Weights of a small GPT-style language model, trained from scratch on English Wikipedia.
Architecture: rotary positions, no biases in attention or MLP, normalized queries and keys.
Training: 137M tokens, 7203 steps.
Each number is 128 + 24 x the weight over the matrix's rms, rounded and kept within 0 to 255. Layers, rows and columns count from 0. Numbers have three digits each.

# up: layer 6 MLP up, 448x160, rms 0.175, rows 202-215, columns 0-159
# down: layer 6 MLP down (transposed), 448x160, rms 0.492, rows 202-214, columns 0-159
# gate: layer 6 MLP gate, 448x160, rms 0.164, rows 203-215, columns 0-159
up202:102109111133132139105120134089101099134128128148142107107140135125154142114112111137159119146170101131127119181179108136111121108115088086098124128093126116096117081170094099150137175127070127139100102117152100101179121151101095186124133124157143170136090160154126169132223116110156105135147130136081130188130080143137118109110137134120182105165119126137158096044120128143109106161122136187144157151123155070128133138130096125152121123100119118124145128150137161133121139121124168
down202:162089131113143131125119149130138142105135173112110102162119132159105116163150102106127147073087107104112093117179117130164120151158147092146110153103114145126122089144126079145089089165143134105076159087126133123118134143124118153161115096134112060132127072122139106120162094124154116139115148127112130140129136133133137125183150172132126112103092121141125131149142118083151122101177095147103145148149130175145146135156141168157197103132123157150131154134132138152125139136122150
gate203:115148120134104147106103149106124150128142135114109098116129119148134135116115138114146082095160127150134125106146097093111140155097099138119142109104153159133100079172121125158114127143115067065127118127088147134164113120153102125139141143135135149130155145136161111140109126145132129105106115127113098108132131139130140109148099118107152162081118156114168111125110103143095116119164139171101170145083122150102105120118142126165105212193070113146124165077141111120138132120122129
up203:143143159126115089109119134110115167130114135110135138135119135098148088120141148168105130133158125087114124094143174138189147126136112137135116128141115109134142143194165137162085146129100153144125132054127114140159148130119121122117166172105075127122106136148157127187088100089177109148116123122113142079129119160135118152167140110119131100153148095112070125119121125100143119111129134138119121127148162133141127096142118114110097163054130106088097088089183142140158087121114157
down203:176104127126120154103135114129142143133087143154138088136136131148169144141136159139112143120133101102104138111123105127125144123161115067150107104063102101127099134071146069177089143121113133105145139181149130122074120107116101134119121131133109120114077114099131135129131094089137127100125163096112110144125091110103132084138130126135107147147100116120134134137145134142132092164157150110118115181156152123133108164101101140120148123166110120097155141107100119095141141159122116
gate204:171129179091085140105144168116144122108106111130156151131147150088132149158150118146196123155088150075116108129110143154129135176117091163103118115134156114118143116151138115116119165084126121144139121128135176071107132127168104128116128175089119169119115083119105158147114123126079112095120077090108148141113154136107085113135112121149131099117118140135106096108189166138138163169142147138155153096116106105151160092086120141100108130104133145127094088116106125143112145095113129
up204:084129139076125123122085116143130166177115131104090148160109117147164085136087105112148142125122084099150132177180133125151101139168127141106157131161155086118068140106122111126119190137108094162169130142108118133132114135126173133155166132106162151128115129132158162126156115129111143104172130106132111131106109115177116151109196133112135173069106127142120139110142153136135134117125112103140134100185111115092110113110129073115122143130150157117134106131132103164093109160126133
down204:170144129130145172139134121152123172188117115120163158149143119162145090104107099118118114107169112153094081096097084117104103117124135111108119161122135106130153134152146099128076174116164165145113124122124118078154147172161107105133121130136106109068132140123137119132134082172138152170166145121112100123135142100150141151167120152157144165170106127138122160129124174116140103105096109140127107150124114118151157112158175146149146152106176147145072084134149131083126110177141162
gate205:120103097172104131107105112123105133099110158150142132099115126133125111149107125117133112177089133157099164131169148147115134142084084128140113140096092146082117139113138158133133124128086114126114138160162131133166189112114152110094136111146098144142084112134178129143097136161109101114105129146138158095131119097087124188108071165170116154099127150138137128137155149114173121154134137107143149125171107109122122103154056211129125107128107108137117095104129079134109109143130120
up205:108137150136124163126153155091120156094121147135143113116128148111153110128184091136124107188134117117161120105169165111154140091117097164148166119091111176108129139148147113165140123108160168102138138130112144092128143104112141089085135072118165106125132118145142113119196125143120068079098134126175113124106110138096119150120137118152100136151173154133108118128138164141162122145140159125135115113142139122132174080148160116122107125158107105173130127132113126107138136132141123
down205:135127084126102129099151147084097087160100136107096140089125112147178137122126172119148176153143113113105117123099133098129125138120193136115112081103133133133152150109116125158115164136170116164173118150120126162139088182181129154177112135152123129112154117136117121114114129067146123117141132105141099133154088120111099174157104135116098133111096107067146089144119172112132169126147118080136109140152139099132169129146184145105155126137133148125164119132091148119122146123117112
gate206:116106119110152085097156142152145134131140160166122127098144180109117118092100120136087150103139143103095102173159144131117148139136119133124160175151139112126149169161121157121122112116097126111152126106066178114120160121110095128116155066136111100117102143125134108137142175173132142118140134136119104109151166132126157145115146173148097154144123121131153133142138174163162126144124142116148108100108143115130069130154109160157110125151089175127111119158131088105096113108132164
up206:105119108124145164111139070140159148145141135131120173136143151101134119166155136130137163112098106139120141131135147121144094125131125133113123147139132157094107118119149123083136168122138144117126107096102100144131120115153115150109151105133091174153168114135143141158153169098137155117118106146090123081105161133093145149127112153171173100123145099148116111160087149073150100108146100113145106108141114118115146128132182156126103099086130123121109121112149182137116095101150161
down206:144123144097122112154158116121127145149158170168104106150138145152123106146085128119148149144147130115063090110098129123151119121107126146137149143161094162171125161113088192124105117131132121167108136139120092112112135129102120079136149120125149140074141115068128153129139103146092159133111153124124091201120117168135174149147129145155085132128077117112100074133144099158126138120070095113151112169142101113122121145157128115137173155136130148130141127116110143127116116127141095
gate207:087087135124108115118113094129167091091110090163126152167121130096148150150162101137087145150134110138139148117156103112070128127142168146128130106086122117121107129090139121125120082161120083120166133149172150055112161179132129091145138137113177136135119114091124140111092120131131148179130192104138143122143120119148126149152125094138117146130126098125167080159137186126135077137097120108139122099123171133151127089104121121137142092132124118086138116115107126134128115120150160
up207:113105091162149165118090111130107138093134103122132141124140181106154098117087109084128103165156115115174168123115107100135155114105132106122153147141143152116093144146127148077071137094137153106124133149182155125094150184121112131132108103127140156140097109205143122126079114143104102136087082113151107127102162129151152139124073133217119148123139122143158117166098105178133127123121080139102102135134137130142134087134146128137139143135131116124139104135125151099112124112102158
down207:085153137090116161143104104093105136126114117153079133125141142142105155150089167131109097110136155142147157126097131138137147101132167160117101151140169107117158152134164068133139101156098099137137162156141108140124151130124106169132159146158147158159176186136160083112115104138191105139116118152132126103139122127097134092101174131075093166136078089102132079155118154088098154140096141138151110148145124144131127097120135148142131156117144110101116133147116177161132077139172172
gate208:137143126115108139125158152108128141128118173154132140139122146130114143117136101111109198163100117138140142180150102138074126110140125145144170140121117094130092150133170107091115127102107107165153166127126080107132142109114127170141129132170115165075163112134109134134063100104126135153104127126083139116099154106087076144160135129141126156112116144117131164115141141134142140159101132114162111121133096108165152120122142120152126122140104093129135141121134088132077115173151121
up208:109106088113114148108120134084087139117143135132102109093125178088137136089130147137134165129104124127157171142137171093099131130156147084127132084131137157156130139156169119156140176120115145142108117125121094147178106111185128137116123126146095151140144122168110142144123119140099139149103106146127102129162136103148171113126090177165126130147046101138143149143130124161129146121143128078127110110107133110134135175065104101153118124132108140149169112083118155106113164127132129
down208:111065105117155133118080143143136124160136128140154071077106118116153131136133144116123116129176138160146148159125123122121157144110120150139069116117114106121134108138122072099126122113130121125151100162134125159151103105125116094117146102148145126126166151113200173133129139132144086103125100126147122134157120106132111129089125093107151144123047118099135120113113150158146097110144152150108173183149073132092157137110134088154105144130129140173124118102127141111111100183105158
gate209:124107094106120106113073115152136131115115113125191104118134093166073122137147110088101113104146155134170137145117103143100145139123189097115154131124146138129140102122083131117144141145105144071148135145108121146122143145144127180169128131135116120138100117114093122127132127199106119116121133151158109145119156092134113125113096129146131144147126125124079115097114162128144137155179118177116139135111125115133135166129163152121132124167186078139122130101105102148110131098123114
up209:127151164166160127151125130159183158142120120139161152139170126145114138116098168122121196119156123153129152101110104124165141149120144136152115142115136140170111119147124140126170163146158135156136124149125101168156162136172137112133147138162181143116129116116145121129122109106144140169107121098114086196148139145146139148132108085108144152122132141119132128152153105094156114150136097104112128095128145124156101117137158151163136098133139145106107104157136142121141106106131112
down209:125161115145129160113122099118119114091095127179100107116109162129137150112138141124188082131154150095139132150117105119119141114148124139172146137070069119089124134128121105112083093123108127128148153118145138164126099129088115147151122120115135127129148146100163146106142124112151110127138151151148122157100136146129119093123115110120110150148093142144127140182132137124151108125125133150123114165126159126133115124138120114145116163124093138106124097133149141118140150157142165
gate210:141125137122152095174154136140121110129132130136101129135132110125142169143179162130114163086155121168125109130107140137136136150182114143157108112136147122144170111121145080109128131155130095117146177121073145134139138110112107095145113127117090148133123164121140158119134104159102189125177070094119147124117114116120118159113109136139088158138150124121112155118115169119134151138150127115096139141116139167131113131089103152147106120183165150188097199135121170156152105149127110
up210:100147122136166126098166119140147144152118103149149140126154149139113121115122162131109093122117105112145128124158128127142099154090100124116108120112143134139136130090123126075143156122107108166097094132165141142140137180151142192161116132161071139130105093122118135122137117089138130113100137139117151148146163129135143140109112093179126094123112143127092150122121105171090085107119123138150108116144144125107115143135147093128128123109076126130167134138127114076156120122131067
down210:108120135108119139085172096132117130100096133118152094102120154132072095114125094131134139130148091094107159097118140117153108127137146118168131119123112175127109121117158115130092152128148128091154116142115089105121065096069137132153152137161155082154114154156157112121164139118144103154130134147145105095137155102123127088134125123131153157124116149149142138121103151146144126139103139121139139124168102097116152172145114137143141146170110131134125114132126111114167136137147142
gate211:186127172040146161133131168106107112107071118124088131122161099098118101178169109110159145125074135113109176136139156108131141111145123098189146137097103121092105109134167160150110138126130150111115131130098154135078070143151103142108123129147131169113143160117117186124145144101176104093112101157140092153131150062104120120140112128121158107110172136140144138112125091105100139098113149141119109128135135077152111130125151163088107142145150122165107111116114171096103145088139115
up211:138126137152143158111111083145075131086164099180105107097163138121131140097113117154097103060144126154126139126142128129128135088123152124162142101188110139166071080127090142169122153099138113146143162154108101072113148155125126108108165132174147131124134148118143111137139087135166120133128133146160169126139151150141072123161154144191136139101138153146132127119111152096120127114086111168110122105124078087123117207100161134138141166093129145118092108140089164095163096124144156
down211:142108162120148158173141116135170159110117124132121125150150088100097123155168142124125133085142095088134119139170141121145103116086136113131115103118128129178128123100160126206108092123147133091115146096134124151101137091114116115126106130105130172110169126150129166092157103087085092132111107144136126123179091110137099135150110061130108117137140126115077188127166092161129095130079150058113094100198139098121140184125112079079162104104128074152125080113111156124140169076146087
gate212:109097110138128118148138091136126106112134119148144128147164155132135107173137170099135145144142098107137155134108104117132091103131180135168118156116175084114142127150122129135134131134102139070112125144114073093111103093117149094127100123114122211122087143106132152162130143166108114111107094125101103150173114075137121108126121126077142142117138089143176149120134148132128119103140169080124094154113123100161098168117114138124143133173136137089130154127120129140148114169134139
up212:101126145105132126116141108101125115106096139120089113128100133134124139116111104135149139130120115095120152132114123153081104102121145125146144107094127130141111133136146106120089126180164141128144133084147145171112133147109134138103146156148128136119124134128126120103102096138131078079136125104146159120120139159137111116103113121160118140180131113155139067163125143154122126131140139126125164136183132138156106164105104172109124156154152154173172082139123109116132123131199113
down212:105145146136125093087163089158101168107131137110136149122135138152190132135116127112128125100140110158089090119095136142127174131102104136166151141121117116105154125103106089124128136154146122150160130111186122133134098160140155127131123104163139168099068175121139145112090140140120084160143135130125182117159108144139096145122156114122093134149122111130153106133108137144150158124123134109154105130128132151128146127149122134149075118138137127097119129112167118143100080176140129
gate213:136133152110132173092077131116154146166142142139159090097137123126125144090155121106198131184207136134097147130134155136103121112151140133133130117088135145098112119173108103114127124131131134138159143163115148109079139137093157127115145111124082149122061102109116139097105088132106093090142132101093085156088099152163130097085152138107162129100130144108130165108154153100117143140107150162119085107102142088144122100148121129153130177143089125114121130147124103146129189158100124
up213:161136106098120158143119167142120106126148123134142099116123133048090122146121146095059105117111101134154099105137101137096085094155116186108153111128099102115087095205085078105111138120148090115171113129145126129108108143127137105144104081175150132124116101142094145098144120119180120117166127187101091147113104183119120103136087099096098127102100149116139167093140146133126150124166132121097146122159148107086156103106121128155107125166119142070077135151171151133145123195126138
down213:086129110095180093116138143190174149106142175110099194114105157121155116105132106115133139126141119170084101135138159084138132114096110137141113160163114166121135129163157106153157185153159120065148104121119127132135134098126129070146102109166134132145119118143153118144172087114133077110108103179143123131140113088112097137171118141166164084105107122135126126143175101154133088157100072129084075086069143115095115091106126106139148140152127116148145114133123125097113145124136138
gate214:106084124127095140149130105157133103127127140147154121090138130084140135130111113118141128127162145114101143144136130127118175159126121117135133154176116160141149140097086097127087130132117183133150078148160145143141133095188126143110138134127151159130071131162118128105106145121149115154126135126134170123130130111115125135113169103113111142126155165148102136060115119105104103107172143156120112128110131158126106103137139109110145122082105166132134161118103131159109117104163118
up214:103130122086139120135104105113119179128104133153101165167105129086113119090103126109147149127089123165121130146140139106140129084128133143128103122081124094114128093130174132103133134140108128111156147125137119133143115135141105120103112139142098148160129115123152142112163117173111122133126105124110133118147174131166151099131128143121092170090132164135124173151195116136156145143132149136098123134120083149139156064111127157123153117125141135092109154146123144133136164109113106
down214:119087145151155150100142114112103126093100146122128145129132133116069118125128110119095129116077112113094150106103117120128113136105136108088117114080122166099119142130122145158125094128121093132135134141126136099123127148109103146155150139125118124112174148106117102133082111104135137136138127130103095129159165095156128122126115135112132123151149123135104139137123117125126136134109135133126139132130126098110121139123112105138096117110113147134116122108126114105175130109128111
gate215:127150104154137141139103095130165108118146131123107105135125131144104143119191110119116107104170096111159118141082105114164121123149115154153139139112119123127121102128121130124133168134129121135113164114105121053146152120144105070150137105150125144130156149136131099147122116153143161158125125132126109136094148119115154155158129141099146080148105145133132116116151149158143105158124149124116131098137121149119128105131080141151146191142119081115186164142136118062109188104126088
up215:148137098128126114100105117113131108180058113120103174149146152133117121148170138133135152153122127190141108072190106157120118099136115156148115124104075102133135153111127118109131114155092116107160099116177119157124112108128142107165096147106129125129163122091089121097136158117142129145121139106110111153090142155105115106111117183116119102129099144142119113149155122118164120070160142099192118137152093108101130120121129103206162094108124103136159112130167126109121147111093139